From a checkpoint of a small transformer trained on Wikipedia.
Size: 13 layers, vocabulary 2048.
Training: a variant of Adam for these matrices, 8844 steps.
Each number is 128 + 24 x the weight over its row's rms, rounded and kept within 0 to 255. Layers, rows and columns count from 0. Numbers have three digits each. The size before them is the row's rms in percent of the matrix's.

# layer 4 attention key, 384x384, rms 0.0353, rows 350-383, columns 144-191
098:113135137130156146148130135107109142137063184164116133119127175111102128086095128127108149100119153159115171183148117135128124113126101148122128
102:152115118124101115140156125149124154118093149149159100130124135167113114145124101124161101129142119091125103115126112121107129118141118115181119
105:161121111140125111131102134140114165142169121106200138115123073130116162098194089159136170095104147117134089112152144167154131112110080152096137
101:150107134145124092129099101158113165127124142110145131139131146127107135106154125148103128093130123131140123149134137126142123072100087115126134
114:111087113148127132113122145139083141121141178113113145123115112110141131126112179137116099125125117129128116119101121148137128109147167147154103
108:105125108146112118129161120104126133114150137122121080124113099147157155120141123121126093127124123147126117111127152113142104088113137110139136
092:133174127158109133120129200089096119116133149146170106115114110079123125109094160114129107091151103128144143141151113148109112118094117116117133
106:162083110109110143123130116127106139094138139157107054131117116112111151090104121091134126066143119066144136122103123123114126125129111136181080
113:121158140132134165131090135089181167135196093123182136096153069136116144090109114136105152122131178129119117103151166106174145116157107080110135
104:116102110106109082124087149114167135123102126107102146159149138166114116101129130121065113121106124081111102142082128105167132106121064120159120
097:130088153113094118125141133092083111094131142149126125156120130112138163113100144103107124096120122105116133106101116083159129128130127130079071
095:163113136067191145113122062148104127139118126125119164127153112153169140137098111128170126115135116110115140120112081138143131151105167120130130
113:126127133082118138104118158145125145134149098120143164136172102139110117058165126119144155127123141138137115133152165139137134142137101143126171
096:096136133172143127084150160073092167102120175176167130097116147080121174071135154106091103112138127137133124126163098157116127084130102115108126
097:127114126151121120153185073086110135144137168123137137096121166166152170174153152124187148148111157143123098098163156119154110132101130124152131
104:147124122113080155115137148045132139142134125108153129081133134099133117064145177138147136131122179129144132126161104131141107162155114103119174
114:132124110119119104171115132147120140129161148143116090138136101176121154178114173115165147137148130117128132108124135108151107143149121117130093
109:142082118162101140129124166117144132183116165154133098111155168136083129140113115127145117121104124105134129124136145110122087148158134138152106
092:145120099130138139157144113193122125146129112083109130119133103144126151194133131117162147134128119133140144114101144141131133178126141113154166
088:100073139094102073201124130100118110151127105117168153114139138143193134125101117144145122131133145141125128106121124132170119135118136121121084
096:147114126099111147130130135126143133152151119155127091163102127124155136101114137080127168114149108129124125153146113145131114132111145135112091
098:096164118150119136099106167060129154116123155186130121104122166091118164092117157105111122110114156122136113110148125160148129127128070102091124
097:093130131118136144060136165076099148141116148147145135124092122092131139079108147126137134124145130110116152176156076114116115113121119139092166
101:130165139140123140145172158122128134110110106087158092108121141076099132094121140116089118122142096130126145106132168111131155145113104160098131
105:088170096158173124136105112174131158130159116146135148104170165109091153134159164128125114141135166132134127092119162115112118113100115131132110
097:074134152095096112124130103114106119109107088123114110139094097145128125167127139101120142089168113126114136088169107115148101100134084104111132
106:143154123109178095108104093128130142134141108109094135120186145115172147114116111157104114120099120155119120158095089086130144134149128145167090
106:150097148172171094166148126141102090100137119104071118129119134197130125182115123142146118126140072124137099110113100071147135152130145168121146
110:147151127132084091155162092087131115085097139147127136116137154116122155145099132120089135139113127121163151119136072116141152129110143136185121
104:132108119099058120150089150133148157109100096143125145103125119144164113129138142159147126152084125162172115136124166139155114104136121163157129
100:149157121056161117150076126108143146129141109118091153113165106148134137111141086127142141149138152152094135101159149115131101105144091110105142
110:165125142144134185151114160072190128151114121122121149145096107140117083165122116121125110117086100117141120132143087126118155147153103138130166
111:116159145110099153123136098152130104091150128131110089100160105134165125101123154141122109152094144137103172161088171193126127122145155157129117
100:124196143095154144118110129082106154122124095142136101117151119118148128124114140071149138136115122126129180115129141122157106098095116139125115